Each number is 128 + 32 x the weight over its row's rms, rounded and kept within 0 to 255. Layers, rows and columns count from 0. Numbers have three digits each. The size before them is the row's rms in percent of the matrix's.

# layer 4 MLP down, 896x4800, rms 0.0299, rows 0-144, columns 2592-2687
097:132083160138114068158150086127172132129137110104130139162116140145166103159194156143164132055092148098128139145112118150113105159133101120072115059115119156158129131180124162149126106091164145139075135097166130167081124144135114136225148117124140113133146093112193121111120140128132122127
103:181110080189123069063199126151117046095107078124136087134104106158164089165090127181117179102117137155143134129109109094082160188139047149104135138163093100110106128148111174145126150120131146131183145160130066130155151095113145182097106118106176104099151162081154136152161129079127090095
106:130162142162128108192072145140153150128173186115071087149153076134166142156172126170153106116078168153120138131106124183112186140111148112093141135132124132167197131082132052127150091124135129176037089133104076169098138156138122097125101131108150133136104083098108130255132132163143094095
099:126218170136120153155165151129151063161137086148115125186079174151054112135143147127085084086098112114178182128135170112138127115144165098146135170103084124109147149112111130164145122086119136174128140174166101109095161116153145121155157115151164174051105103137129187091120167122120098117
093:091109130134111121165085119098202125117058172120110161197161128152143084064112191098121150144109070106131156145114181074144133104131195161201100160129149185105144093131114113098140079175140162112154131147140129143191091152137161123132125075122104199231111090167137162142096157157099136139
100:134177135103106133091116162118143126156135168121100142119167076141141139134160140114161120182149154137103127150103143113075098183125157070146088081152080168156104132143099151118106105085151099183115134144093179100061122162115166119124128147166170071124099114152163131114206138087098184141
102:084110131137075073128099180144188142131141116164124170101092135129070105150166041101088110099139147078185132170116151127138102148136025147086140134119142178102187054112152124149134085143114107134147077156141093027110086133151123095188086092188104149104199152147103126089111103101165087150
100:107102189118144105150141170158160214171101178135139112121118076186147093129112123198154127130090143131174146096077137182115138147083070140103124077166092121150159115124069113174140109140149168123119195124121193106089113051137185089098167118063121108138175131118093115179151135133123083111
101:096152128153185144130161108134129114148088065164069221105126156074116125156157091120121135143123148125110181103117099124120083094165101111099108188150123114135213096147087099164123135146175072137135126130154128148116137113102112122134182151084193146118131141166084107113091136120134125154
098:141092102140129092145141108252132152134111159139121153149108062121154180145087122147159144155157179166153120131069115101109143140201140115067117173137165199064179146071136126113162109121107140075178078175152142079155095169118117185098145180082132111122173147111131171139118133131142153133
101:127153174096114125100185146138195156147147165151156109065128114128123108095156105111095183145092156090143130137161140092119116120148145127138109067153168151124076133106119163152146170160166114160149139098161135125117140142058146134082101135096117061118155118136128144173194105119156119127
101:120153107049138097139159121070164142115165149170123145097112083173163066094159134094113125144130170135114111094161198135095187117143126150098136060159146179156088133150104063084140162144116052151122078155128153155064134139167158130190139116140110115098091117164147155127087178148096188089
098:120192143108123091041085137092102098108131194086135132106084128144044117065146173127134118081242098107129088119097109087130139171105189176148123144192181139113117191096109114161156118115145128152089091135141153105152150127142111098137119189115091098151145106119115146097166121127121151120
099:197108123065152063078200131187069091150146187103077160119152160153110192122103122110129114112138085165150155096077131083143150147187157147154101143142091140150131128150105126155133095080119064120162120121131109098193118131136104150129156093112117135139092111060150151109190139122086077162
100:105152131101144092112184161099163165104129083140130099102121093167089168161145097083068119204114097132099118151125135215187168138127096171139102170153183130085067119116114083144099129101175104101144141156141158119133078102132139091142124129117115125105102104194078178129109197197141138155
096:150106140070126095167134161150137136107136097119150162133131070136157106076116149121127175142070072103123160116062092143119138147208164134143143157092077112099133112127196084139115140137141142136108112123132131144104165109110067099133125142127059105158132128078106102134101132111163126162
098:133116211158107118123067103115126120146133100094083147089127160110206159135094175146145111108109090168086142106141106109176089130126129129176116124110139128117095098107186071150091147107116124140089139114120167111106142146195139124146146103130153164126154100159136149155149112154125096161
097:149128111124174140168167115142098170127132167126080108187136143066108202139175143152148134187062132100126098166070107110175079171105107166141145059135156070074144095167132128148131157156103095100107101145121151092159116152075136172117128117167228057144103097057128145108131068082151148079
098:076174193157136130122104102110085121124081101079104100112156095089072130114085212136125134186120056130121138141138152162122060094148112065085142143105164101129085134104130126112157159141111094126143176057053166106122118116120150167110083115139105094142080119061165102060143079155099103123
100:126051202119106138178062128147169088074149146111155103121069099143083100118127137155109156138080122117156110151153197108139118095125078076150141101132120182117123142086144123117162129110120162124159105095168120118068088113095136114125062079141196115115085168165087110125148165125111161127
101:090172141165113091073144109104141128138104127092129187152139131088133088074174126098112110074114061106102092054173110133102093105156092159141111150122161121095124153177208134059135181135039151147105062144147183117129166096137121130120101115141150066084189103155160091113140140110155139113
099:073133143077135140127072111155128203165064180178126148178099085113115094132138071105137166123092099155130145090136126131099196089136032157184114115100167140090140183168162093153138087116187100105106134161101128125106144131095118147141056100042145153118082114125120088157132131136048096084
102:140122106051123183119089126094116131143098131114128097192126185108171119103177134114129084187098152152089124111101189132100082157064086150130096071147141086121087173077126143116154151151145144153193111129093152163116104159145142120144150103124131099111108166117136110155158165144134110128
105:078088168142093138133147114144154120164124111099116084115083129158063132130143112157091173116160082167117113161189155134110113126148064116142205120133177195137145088083135104116136124119112100142091114149086125157137105158171139160120165170145091138115107204162128113136140123138117109158
103:116137170200126155117113128092122152170178191142073144087126122133120163146138193154068104143142192063163180031093125184148149118059156142134129116157147176145111105141129210181186201180095169137124153124113127164101114134065121152127113113111153175175160130162113119146138132136126114103
101:082115174075113110138134212106128119143079103094079063137147172146123115150064166117169130099162154134125144113137145103118144121141136076149127102140123097181101149142145113161158171117162170174150102136136165108134123055121213143159123099133092137119139129134153164092143112153100078069
098:122107140136108155109146104139088160094127103133156123160168096123149094126140118143150130118142187123138132128104107159079105110160194184114123156122140115149140153088118136095146100114142153137156061119143061149149094107151126147102117123102107113107070204136127121092154119092178153133
102:151148174128152145139108111095135115101143161129161161135097163154112101116139137051100141106140127176125150153147116207132159129083090122127061144122134118160125202153108160140150097146138174133150212108152167113079148096159132088136124075177104139131151077122132077138119095101105168065
101:110171103066164112075185098102173085144110143094132154132122063154109125132085153214130098158089104118135131083120098145102163098163123130076171137137147097109170128164152141111123151189109142174115159151102096161105135101110161136116119173122097143153092115110180095142108154080113144103
103:050113098173067118110141148126166205161143144108133130163138163185137133170143135145165107153145209108098112097174108068144117131125101150113141085121183053138187136093111075153136093075206129110146128104154128147141075142180178109070077114107150126157120159089111111135190114117150103103
099:101171194136139157140168141124106093153137122109156061122163094111079209112199151141174139157137117084124091157139150131095201091118155067088122125142090125126119066115130140085155085124158113103064137074150128155122147111175089131127082171132161167157118105175124110120150138108179136131
100:143134138120158122148053179117142142173115133142094121057174120101184138153129150101110142105158099157115140151190092106130163088146156101118160086095083061224111072126189171133090239141105151141099080157111166086190180145093102107138075083126125095128176084116158076087150131152140117099
100:119117043112156177183140125104068112135106140123079136101124127100085109087174158118125070088152172166096132119137146135131141129091128110140148139135118127162108135085125068188139107131063151137053174129193092133175094138110114164176157109144096120184135173152138154180134073100158143181
103:155153103134122076104197146137153126129091074177142066108127139145096096091120086159157142088154186112106017081090141149095163122130092135131097120097120141172146094085226108124156144077138085097126102196179091164160116147211124129092108119128132139153079143093174127105123153127111072183
100:116143056066115178097132103140129104165173149126055133109119119125144096169119164111126133175122151116077149103148141152135149125145126090172105135150130092144150122154120178091080093131093086122145103153100116115157111107124099113127137138098139130135091100132144146100148075134139148157
100:114125225104114152137211110080079095091119080081140135146141101097180096088119143113133171097156131130159028119139161137125147129165133103129122082137123136077180145180160106116153145124193146151114093156091110206148158156130103105168140125148158122115095122170098158104127084120153154129
097:183170086149111089136133151147167117087159111134131104126155083046096116059118128092122123129122102096155124168153168114103130082151158101114096157137150092094119166148121120103120139110085150171103112131090111126154155056190096117116100051117152144132176099166130143193174108123122148146
100:111138107166106091117095148134146103112079172181075083171100062098135097152113124117175139123102158164090139151104171153103110124172191151187115127117122181159183127108085090090131122110081082151103121157121118087155108122071101122129125102088123094105110132161129184179168164181185133086
100:144192169119166114131057132160144134153131102148131146135182158171115091150071170176134035134108163072128120153096150090111126099167082149107104144128131109103066147088142133109081126170146120144109112157157133149152174112133137127186104067191105169114105167159111184200098089111102113067
106:174174172138122168199069100106110092130150146075107106143184158162099133178111113132161081142180148100106151042198062153148095140110143139127088125147113083091097134068181102137086167196161175129111109144088126182142140134106107127092101112091140165110122113108136104129081149081153143117
096:139173089165118130125188118124101128135134141079082149074147191118140143136209095097124135126209116120124043158128141111142175176155088126118141103128141126168124160141062141160158143134136096103126124183092151128126148166182132149154169126087134156081162105138095133127085196070186093080
097:167140151103140102094088126149143134169157134121072140173138091144184127126135112122102125123080168125053106174138100089111155200153122135089189143159134158172164100134103108157114172083116055134114156071129181086123188094134093131129120143119132174082112190115139120151135136164128169116
098:137082120090164122080179156132123199158142107131128137151140082127116123131126077163163174092149100085063141137100170120079150155166130180149144214172111121141155176138156064122101115127135089107147107212155087097145174109197244179168044182140133155115127116175122180219164139123100126117
095:163129142091094102104132092141154091103160094171104174134121133114173104179098158164123064128139109070171157099100086169157121073153135195107130157152097100119097148194109123103092039155133132123121142158125113159187120140190135125061082123120096126156126186127101117050052176151134071128
100:124061155077188094188066161164100123099084200096148148137152164061124116166155157157153076144112106148080087116142164122154118197150130154166148099138102170115141123059128132091162171111132147091156132146200148119082167119121195143169150109094153144136130124184162178061086138109101082111
096:159218148183151141147125123109158103127157119106072045167097175116149099115096134176189153122090155129159080123133117180156117096135113152102082135094134122140125107110118112151128091078143122173090157089051137136082138181184117116102087115111115141095145122150098086088120143162075107145
094:146065161127190100139112147181129150066119085104119055120096128172116147181139120117174162161129106119104141177068089118149115149198149091144129098128148160078102141126176107083089054109159173172170159123076123156142173131104106116088109075189102140163139194138158122140190168159138137134
098:132137108142068159093119142105120181079150178118124054078151082149112132138163107089141134156125163098119158151148175121110136110090152108058108088131136100135136119061165126180155110126090087161148125144135163206158148171138086103115140183119106151104099133098144187077113140136200111136
103:144116159181096092071107099163177129108105122109120127136128125132123169106105115119130097115190108127151131129176122107136156133136065096132136151112130132122081150110149149089060122105167149142113106163111140155129171144148087149113109135091107126137128189155065108149138100129111187099
104:109128171182100134083104177132098143126142141203085163123151130162132073099097085152143195150191151116121140153132076125127142128122103096157060125183113166136150138109103133165164123097162152102136096127118145139075113139162156112151134081131155203127168119143137085123120151159098118142
095:150126131077134131117096086129141116119081147110174163135124164154132052151144119113140137070082086179127125128172154170183118148124108096161095085109132134123153108158155085085153090159118110121092197112096062154114133079126175143116150101124126168114171161156145178131120153149163148087
096:068093101125092116101157178090113126087101068108104150169156125137156116156149111093088164138190129080133155162086131151121140162129181128114138116103129129166165137162127192120070127128112152139173147160070102154165144111113076150142105129137077116143124129084117139153183105090128085086
104:171109080129124149105150128175143114140049131160147119112075130117129118115104125083170156084145130117065148172161125145114111166102125158143096094158170158144063122119118108138149097109121137141086133095159085121145103132045137098109081141147113138080163166197168115142127084101112142108
099:101088100076162104072095114194081187127138191193111121130105163158152091176124064103104113097117111094151109105110097132111095115175056090145138126135141175143133152152143157145150099097135170142166194141128125201071093147099158171072115080074154118175164140073113144096145123157100101104
100:180124130171121144098135129056095096180193156140102146105121128131146159156077109154110142140142158155074163129111087128095101112104127148110126116131126132108108124123171096141162119148220176123181148089066127126122159102144115109141129086156126130139097121048119096130191109166153100092
099:142115131129144096115162165174122066150072099167112160165062170146101045143201109135121120162122179138094093127123095119123149135159098147060082140135142144065138173159151071164068136150072106157120158179159119171105111117132097157020130117157113129111127085126114118129147128109109129121
099:101110120095050141115098108067099150092066104050178085184111166096086160122169169114116124197111139137169119098131108094174156113126146108104159128123148081158134147119130164109097179154191160136135101120164096139147124144129130127073081085137137138089140092112083088084100128078134107156
097:122164155104132099173129133146187141106180097040137125132172111118149153112172156091193130063105123099147142133173123100134120065170174136128120168000150120184119115171071087102173110119095171153118146140126171124103118113200114164157087107084138082080096112115120145098112115117110102117
104:147084172055111114133118102115148093138128070143173066131141135208066174091152085115077120135148126185135127157155156067128129111105104120156149122170106054178126093118119148141109143082118113138118159167160148184131156157155112178158138177148122155158120120129145155122120174131095132138
100:132127151086138127106165141128169066124105103146153105095130078205151158063121090108124126110161143081178120089162141124092063096150107177125086151125129191113167154167144117063131163166122072094096060080143174041119143095176138126191144144176139155184149164103157108165138157153146144149
103:132136193108096080145161080163133108155104131088159193166108112162148121106130143153139152079104176084165088167210153190095092088125154108144096091077109117148140092107122143143111144155141115126163096164136112129137155156079049115143126084157147099137148092072135122147102137101117116147
100:126088091085106092143176117118114079075082165192122146112187132099157104113157130148120116146145142130088113122158104090133069162152129152183125192202156180117189089131183128127162130116135070137091135114161106128092061134098103054178138114169155121115191103135161086144119155143125092125
104:124073131118096198110045143144121152118135133154082142098167128180154065167096119165094116111175091101114095126148132117119053138091130179096166132151144101146121085151163168130189113175116155120110116175093140108152138133126125082204130144086109109086142153143094148086137075136124106152
105:052094134068089131115161082109175165099121107159102090089155141135120134164120154133106110128132142091088138085074111140170081094119084106077146116152157133125136151198135101192146122104062150139072106117172169128135112118087119133155113096068070098185144147091147075131123171066117113085
098:148124132132132110123133118134146132157106107146084211177136119180122142161125146127155148110134166111157110080106109118081120124125124137084128144157179147170171165145087085114096133147079145140083144135149122135113117146159123130190148130135128175120125131121143089153136180154112146146
102:194152128138103098125171125061190037147130162201172127116119096137139066068106097115094088109157103142140131079116144084096126160144157106077075164127131139136087121093143146110193153114145147168104100181035126122119180119120111098159132132181137108146120165138135152056124143146165138136
147:069144089128122128138124119079087110134085147120135084134181118140103147195146100127148150095076131144120106088170102066167198083142135139105110144088094044112172087127095129135140086144094134041120088128126103156131124178124132140080124144127203138149123094089139132159140141155075121095
097:110120118133145143144102171156139094151137107111164129127113118111112173130172139077127139135071151105119117096132171079118169124151126166110196153113141156168204064079085131168162119135070211164176100177121121118110125118103099147128151150108109116157090162107098139138137081134131131144
103:158141109153129119136108135149064073157149126136182110113162144146081152075154134089088126105141150124113130148095146156074161153141071148090111107064120086165144167188122109135127175114088164110171116122173148120167170138155098069126146145121121175105158160169152082127123096160113126178
100:138102170107116087163145116137181140099123099123182091091169144126110147117149086061094135098102168127063097181092133150191178127182146043150144167123115119175116113080043100128094105145209087203139055129195137149060109088131147131120089095103147125115192113108067101168159122148134115090
101:148139173069132144162119132141156133147138164180118094147189092122160124159157192149108113140114136094085126120107106114110156129146105126108116134140145177133137163112139121127120103112116187073065122126177187118111073177166129118036114133156102094101143102133162124149131135152144119140
100:189087123103101153181117135127127199127060054172114098107125123154135150114090111112141149073119182179125109109079156138092144111092150088162129124137127094160140141144215143143182156125147122144168119184179177149103120144152129127080178113126103097116144161080128152142133139127113105156
101:110121136133165126121132115134143128112189153157050161137124038073135136181095127158134101133086120091107136137156156157110097120122177166105146121116107079138141166224124110115111075152112112083118107096100088144087170120107141133119106182102130070174153148104114150119101170112145187132
102:158149166111100113094155189078085157148147153086138116142136083128113177139106144132122137090177085144163125098139136088131118130105167110151191105148068161171081117117069089130139097159049084073094167085132153141125123120139148143143136103148140182178128085076070117128165137127141091111
096:134099116170180140143117123109133103156141116115070134044149138095142202042093155122181149118137168093058156117143162124163154096096154052093116137108103094095177150183112104139123150127146099050147117119162112110082110149101063173135092071119089118193134164100148086087115180133209156104
099:124134131083123096173113134043115096120125161091138149109128114177104150144109126143170070096116129119101128074126121153072067169124123114132116109147141139098185122169145119104145160157220137155109095090162116177129128060095142136148116150143086118131122143106121133199137173130128126168
095:101167081098156150135138140110147126146128092106163115071109152156170112165114103107094195136116114147093148161095131102159126148103102159137158132141178138130116111124133137117177112111139187138106108120165082126119118136086153069111117108090115106159153092183133091125103087149117160119
098:112128137105122140092137150068158153079073050156173112124147136149116135143095099172118084187100096149183155114147060144143096175128103182125195096135113125107090122129165130072162188112138106152095132147155169162221182134122093118134163142155109087060086144132113185106145131106113072120
100:084050104159142160083136137144131148097143127084168128135127109108136225159175153166090112123165132094122174126116142142087129120159126117163139151152103191142150134154123203168121112123166147102198169102183120148166183090146093139162135124068135147110099119134112165110132141115049087149
098:061112085146137133152149102146178134154108191144099106088049102140128055133132117102078168106146060163149073117144136080098158065153155135145127143054132122115178159136151162152133107161069143113170129111136081167069126160169190179141144158130185110111091138149130174172106159162010121120
104:167099216159100149138180122131123162137105103098079138155100163081124169121131116072202132130159155105167108105100167128141084103168124081171135123097107187120034074053081135197161146128136207130148116198137136122112136133130132140099118158136143074111170131108116088118111109119153133115
098:066145174118169187115115115194123144108114122129196143085175104110140106132117150123131174140076127145165095084107166154105134115214140101133074097093184135132098172123191131166154155147195121158211120122118166116177159130150118120116150106162122149113134178114159121091159185067133052156
099:158147125184148137127128135154083137139130057113097092092130105155098138107115170054113136053100128165183129168135154134096125152127106069136106085194159147187107183159136187122122104104139153155056110108104173099136152147128127119086117119110114161191140184135104157117053151100150110067
103:175121138126125146116100118124182157167110107143131076127131124092182132136127192158138177093090131090120096158126096091201161148156087079097171089119089132133089140096106197112154120128107148078125146112149092106107120150113098147158080080156114146130090132082094131105130116139108211160
102:117133109098091166075161136089153121121149116091173107129151164178160112149117089122134072179110143170132153191094145174063125133175083107174115104167162155122094152117165089123100143071107103125147092128141142150067134183096128062177221153139182068076090061119158198171142100154219137100
094:110160121134112150147142119125057137092149123150132131171114147142125132101155139143093168115151141110167163132123139066154051170148195143137113151144118106152098140156166116108148165153126123170108120149117133166155114084135136121154133151089135044098183096116144171106151099126097129045
101:156115120137133160126078141148140185110139121165157106082152124171187086185137134142083165190154112130100123126166143109145121150153112139126116157066132154203101081080162120104170114196146166140107158127106183148167120135121136111179136181098154068136072151054122182143135140141169064147
098:149125121180148076180077058137099094120151134169136142157086109112142120113139170139121163124172149125177052141171158160118192134083136125123133105149134130133176141138150131088160093129092113133130102084128172115173142124151158094117149158122147119148095128130164143149050124121091191139
100:128139129185117123132179071168150149148112172099116131093114135110147210140110100085139109104118117139140149142162161087155039056146106179153154106159108104151124106087058090144138111091117148114152106134161138141100136159163094213133179167119143093103111084111081177116150164085109081136
103:084154118135136143112166159145122120107113077121187073127075157184180153122145099196098144134173147119172082126118111149119135134142172167098129127117137077151092176135093134112166116128144146136097166119161088124099162074090152172158172095184121123098118065060131096121103096126066146075
100:141100150120119172120088068107148192122151166117148169159129165172081118094159106167177115082169100126124127175116139133149162100175162082151172061144103114116163106128174109161104071140107103108141074168145091123148148084177073093141099093128108169139109125143164168128110166135098118137
097:173152162192152121215127147137103174131148127084118151097104113116136145184087127123103162152156191166092127146141133174113087157119113103100121130133057114096072055131178117095099176127208127139151117079098183148139124109123126065079129129131137117073152112075133101122112092167063104123
100:116159075115141098151119126117085095110145150096165140131159123150093092092204100098089194121144138161139125147148100157157123147105106141142073191121155131107140131126126094076134148166111124157114065103181181112142104137134079031042062082100170138120138104130086138141116117094156135159
107:121083112152169182140152162076125144111134102124135147149094145083128152189090084169166114120112160152177162103089089083048170114194131105134143087172130120136074079140109152149065119099130113098126092132109162106165140106092115132131178131127170114109175130125149127083141126091157134107
098:168152121178138159081110134151158162082141211201114101097051165181120132111089143207167112117110177075126127176146119077123166151086159091119099108066109099141106154069087149190085126127149093160149109127190145148101085104069083066138136142157198112180124129165133149117138156127086155157
100:106159183156107125184152083179157077166173111204095127123140117137121117062142217113149125075122109084124128088127055119114130115105135152071087195114227125082069094120109090108130118127105177140126143103151056117100109155172197109105170130103187119143109099156124107143123149139160131126
103:123114146107176069101116136158085167153059138125085140114133100137162110083181135102178094153134091156172137092096079133100137120107166189119153136176140170147123082160116162154083183080104093111133147100148135129100138181117113075152140137168132077099133058140114156131154172101185141137
103:147124121166134153118189111155162125153129130156195127144109159120063139108171115089118156074121077092124145118097095159111122113124114058121107140136072166056171103101148122148169135153126122138126119101163120108195169147104123102052142082118156123092116172125099136098134144097142158136
100:155178037151133126123137100098105107135133131189136190115138198089100157112092100108129159103162104108094184168143099124138142091082155125085117203063106130124087091131079128127086164168145152146160169124120124126124138186118107140163105126165109138106060105078153118082165089156132093158
103:114103096085212148168156126166098135167076111116133091098116155103154126149146144195206164129157150108133151120194131162121116112122167150119127150201123123150113110125152080095114167091108136165101125123105150134146145094107074115152148074188139107180168114118066131189165101102207137101
098:118140159183161095107132096153140115109169156101170145190080121115141089115083148151103104163157150106108104164152207140137200151142167131105118147183094109118070170146118159187091151137110140129126102138133171134169138108130129134148135145115105093184132176163122133158127139127107128110
101:111096067132137122103128126135124137077133139139092122144095119126146150138103154163152117132121141073089093119133143148146116125118138109152042084147117158124132171110117108103132121142120199126146082129111185103096076124160135120116169085070107166043108112130087133153151114090026147072
101:095122147143119131088162103095158164122147137117115187196073120132125078117141062129113074209106151164233080181134140077134147133130100067128123070067145137141162121113051085183094126133121062093140078143139171130130141106106135139053121086127143137205137167143151113114121082100135145105
101:086078043117174103149083104156128106036157134117138119092122168112143134131196085144151127109090099061125106068122097187142077096141162085178117110134125143116164143121140173120146152136075139125070106119128133139090109135088152098080175094077153173150169102076119046176188160128178133155
102:149153170069099083057143114155145160113172129184089143115121118100126122197018129133053158110177155185164146205132148108184082126189102082142124143066093149108146120138079141130137147126120155121168076134143107152119100118217106103105120077101101132142141123136099186130157130127111073184
098:146150138118144097116152071151113120166142119122130095111092103132104136177113081111089079136132128109107189153152180164103159113123095099099093084102144076147106121172196175114088147167142117109121126127122107115104104093151145126104164131161120160133129127172118128116108177165081136100
095:100168120155120167150089135124099147106146102141130098094141084083062139111111129162081164142121092122145129125143151132079136110142148141132121133149071126155170146121117121153135084113146095080146102100165185114121128140123145088074118151163173120107109089123103165108097074147183085131
096:119111143125092162078112143128129151109152119096132130106146155103089135097163124096096151223096154140116136079103145168157151110074111088143115164116128128146116118171098115160153085109185160123157108117140085130105133108097164110147153122088166174156127096131056106112152115147142081184
100:108134120141157121179170140085155163135134080099154124101128123191111148163098108140096109129147082083114114176165098089121143073124158091150127082112117112145148161160121157114146179076100088159145099079097120095167118098103133136140145147105068131153164137111148090103188100136084106119
102:158110157130142145197152144132116112160183139150129129136118236166089159130095129159127105087133091105170172103140079127126095073153074103126130134097167116154116095121150168124173113124134118086190130165115203067094095186081063108089157062131176142066106152133142150118095096120128164145
098:093138113126135148163133150147078160130115143084135168133174126068118135102142119073126127147144081152136144157149171058120121168094060181116115189106116155172128096080129129093138118123107091170089159112083044143107111142065106080129155105148054131032132143127075127194090132111159111061
101:117139086164126172183091117144153089142183175107176161184119090171150145098076172081130083103155114115083164077154094126081095138112162175113150144118180174145134121171058172112098151128169141135111083171091133101147128161141085077084091073138125158090097120113127071111101098128093139158
100:114147111095130151140139145169118177109161119121101177171110085173123150138087088153082127193083125173087113166085107137121188080134093143104170161159118103136120149053140074157129144068184155139111141159162155145101159133159105109137132155119127126080100111172166145129143221076106153124
104:167084171208120173153135173115176149162179118112136086143160096150107111164134142109175139186162109163154117119164166140139136135151137091129122126149095149050158164060181063152112106147160141102127123150130071143186128103089068114117180107136130153185140120136135136123051148141109049111
105:123115145149127155120133119148140130128163171137123102104089181138099131166101090112104140162233099121093155130136146128119193170107200096164138144147088158072203141101103045137123173139186131151133130087111096127090123095157136107111100104133158122127149116139118125108080131142091099146
101:087142136104135171109142121139136106074094096088154144080155148166207163154128106148100114092127123146108120161081144097130166105090103160114066186146139133068136159169144146138102109146182155150155144194104136136094112102131152072161157083150087120042144121208098162127136190146105156124
097:164143128159134133119109148096138119135039170132210093108099162132149086039135183131144133114149100128080146135155095147126103124101081131138144090176102087167157126149137140162082129126121116170108124068151136153093177113162131165124103163161093152170132096108125108098088133107136170124
101:113095111117189106125128124137118110154100179171178116127133086193156024141106115121111119122134101077102155109146098120053116102125179153156096092087108128185180134118167108102107105157050162105105084130144120169177103165151125141150124116135167187135195095137189074139127147094141128110
103:112171129114069088201101138127164096145087169171092122112150100156100126114111164085098167140095154138078167153176080170167100173134114160092116190167064154190127075113081122092094085117163120145143121129112111138172071159156122066208120174149194133176169089127171139074206143092142128119
101:132126132146076153139133144110125075151149088128079076140119123175102141137166123127151132097096086118126087125151133137153164167146165120138088084109148093103108072122150138194123087144155100088077098101188132151173128165123179119127119129154108141139118078171183074124132100136147164080
096:160076121100153178110159144075108176119130127183135120124117127139129120153168135126113154125169137115100163143173152129100159137138132125170167096117175215123131093134140146149140140148167131174181123132095143107118136172091133072131193121157156134161097143149102096118152141145129117123
096:139080087090105142122092088125125122125122149129188083170126113129137159180097132074119170106153132091155108112129155117164131070167159127145170094135143071129131110069105136155126156109122135145130124125128078101131123156199209148142138150071182097104153160072116140108158137113112110100
099:151087154123154142104084141202099151140162175119149134131116111154139088145212160123117133115191131093119172157157070134140080084165084100136149115184151137143083143134104178167112115142189148081136080143105124102106101161134113143153139161044185134126103081190148118084129139154075115140
100:124159127132136096123185070195115148151179088189071086103124122089134165179147123093121125165126146073144119082169109142134073078168143137147129168085101114134063121138232093141090142131098096114131154085164119122114121129193094189218177154115100146150143143158154105120141128125150150120
098:179082137097129168167165117091108180119149177113141160118135179182076179152123113059156073111157089130150103112143193138124074068163127121166140134186143128103159124113104116161174126133153110124164114129080097151118139114166127105107115122217146124084158155117167080112169115082156146213
094:159170150195135106117147092111189104112086101105127145145126161095176060112117147162148080163154120119122128164163115149121164116133126101098120132159157131108101136125139168119116142102100093123099072111139154116153100092130156092164093077083141169149110124168085088091048144072113143110
099:090141125181096139119144132103121133050140156104159111144147135157148060116122085111081127099176143147036101135130107107087093141098186129170133088084132076136100147136134115092083092104096070137160107119063140161177154118143082156091142045157093131170152156058103122174116127107136165119
102:061099120106147127107130201140118125127154109115107110154122146140163034140127128130125102170138137131127090081115074106147187133111106112117100143193134140141179075146127100105106199181125136175157126108134176183101108127177136139140086113158092116136159124138135049147148156109180143078
098:129150125146138119100167137101130072160175167124144155159099198049120081130135114164099104149084054119140103170112122107127036083124149133070140161109104127133183133117160139092141116122146177150098090084132146101190105109142129107108143131130180102109109098090119124100130162207184170102
101:118141122173107173105149149138166156105126131093118153106145109128148121138178174122147136091137125090103123131126123122185113104160090083114123153141163087175158154160165120096094098123155146100131075164144102058146172079190126036122172156119117106110168149155188133159103093104114085103
104:099100164111096090159105144118203078110073150173121105154041123119101094196122134148154141076141166065121125160142119104088099165081120117068133211105142125233138090111073102131087149145135081193075140160142140167148150125141167148146152183154129113107126121128139165189086174105135127122
097:168156127211116096143114084090147155097132214176126181172155112139134147121131102137143128132164196145132106124118086113104141142109176158153099104164124137139121082116144164161100079093076164101179101136085114094116096179090158098126195149063133107164149101095108127162098127088127078170
099:203061173136100129157122172143144169141148134135074120140166128124106138089164088068148197156077117178152125088152137138168117156143105121155132085172114144115126105107162161113146135086106148093185183120095099160039140137121194141109102121133168098089108093169121125139162071087153178134
104:128116184026128104186160132105117126145111103147097098136127104102170160121152098136137188136079129126082137141138089142129085144192158133128198175110098108160157152090118162090187133055119062136135130181118119090133158114081144173154072152127158131160097151149132132074135140089113106126
103:117076091185137128084163110125190107132097139121096108104137101151098049110069154163156096142134086195232132168184153063137134143125123082163149156138075107130150128073116121065162164155123154144082134114062102145143127100127144059150132176119132135103166119074169106109076174071101113124
096:170138078120099111061126082131167130113105162125199093092151140124138167115104198176093112213138101146147163094125135062228133128152138072138107155126100102143164065116124158153193102087066149128109115111122088119150103130167074110130088107093144102166093171122088110125132119144152143173
103:144191175146094098201133172155142041142059146107130076155163141079117126163151181147123125091127158151167101137165109131191168087157144123121117107106165130108167059069149107113156153133135038107144112137138021135080135116117134089080202122097124171111144136081170055137094168145181109110
098:079124127117142055167155071116091128123155173117121136092159107073110088154133152116085141102092150089204099157143145115137156164142098118129181152079112139187122133157101098132091105101062142138134100140146041137143102188137117160118102162127187185173070109158168148114142155119119160123
124:100119116144174108142144103122106060090112169083159126117147138118128122127088147143105141113168118133129121107184139119097076133123169134097172085175114106112131174144149184110124216142145105103171140110111168127100138089080109155135123084109149084121133133116125139043111145089134105128
098:161137117105204143101139186152118190131158148101093105090052177142130152158090108084116118141109079095164114151163158134125086062165144140118139109138119114107180120150084156108116121109147134154107120137111157119123150152102098130206116140159104133118088136124098133134204151134112089170
091:093171076143100176159158083131115145095082150203116112173174142092176147136086107145084119128113117106091093155152140166155163118116113162102207123117117172094177158118121133148113124099208131101084121141102148188095132106125145133169065074116084171115170191139111079091165118117144162092
102:092153145100131185136168122054152096163137098083216160115129150136114101167130056113097184106119154081190140174094146178154090115115149187069117146187170168134114186123149161066163054149079123195116075158101164138072155103175130118114149129116141165107177199111175173122078149141150107114
102:095141151076096098164121176192116133215145120166046087144137100076152123138111122150175074092105099186097070161133077144152142124120093182165185127095102102084087130170155092124086116136183117124075177088165133176143131114135149112115095148139197113115083118135145105155173136073187083178
104:104122126084099137129084077145164122181160071140094122146121057135089132123122116119135099169173168142080171147128116149094122109117147132097205116152129106134186034114119165175157105127124116106148116148071131172188074155153152134151070154114119084167147143146169185126116130122133104111
159:170124114153134171139077104135122128142133171159117157123093140129130089104140110152104096104128131128164100173136134185067091172109093144137154110142085167177124204136162183147117194143168084113159157124128127085115170047097078118166142113089098076094115171168148100075097160093211117152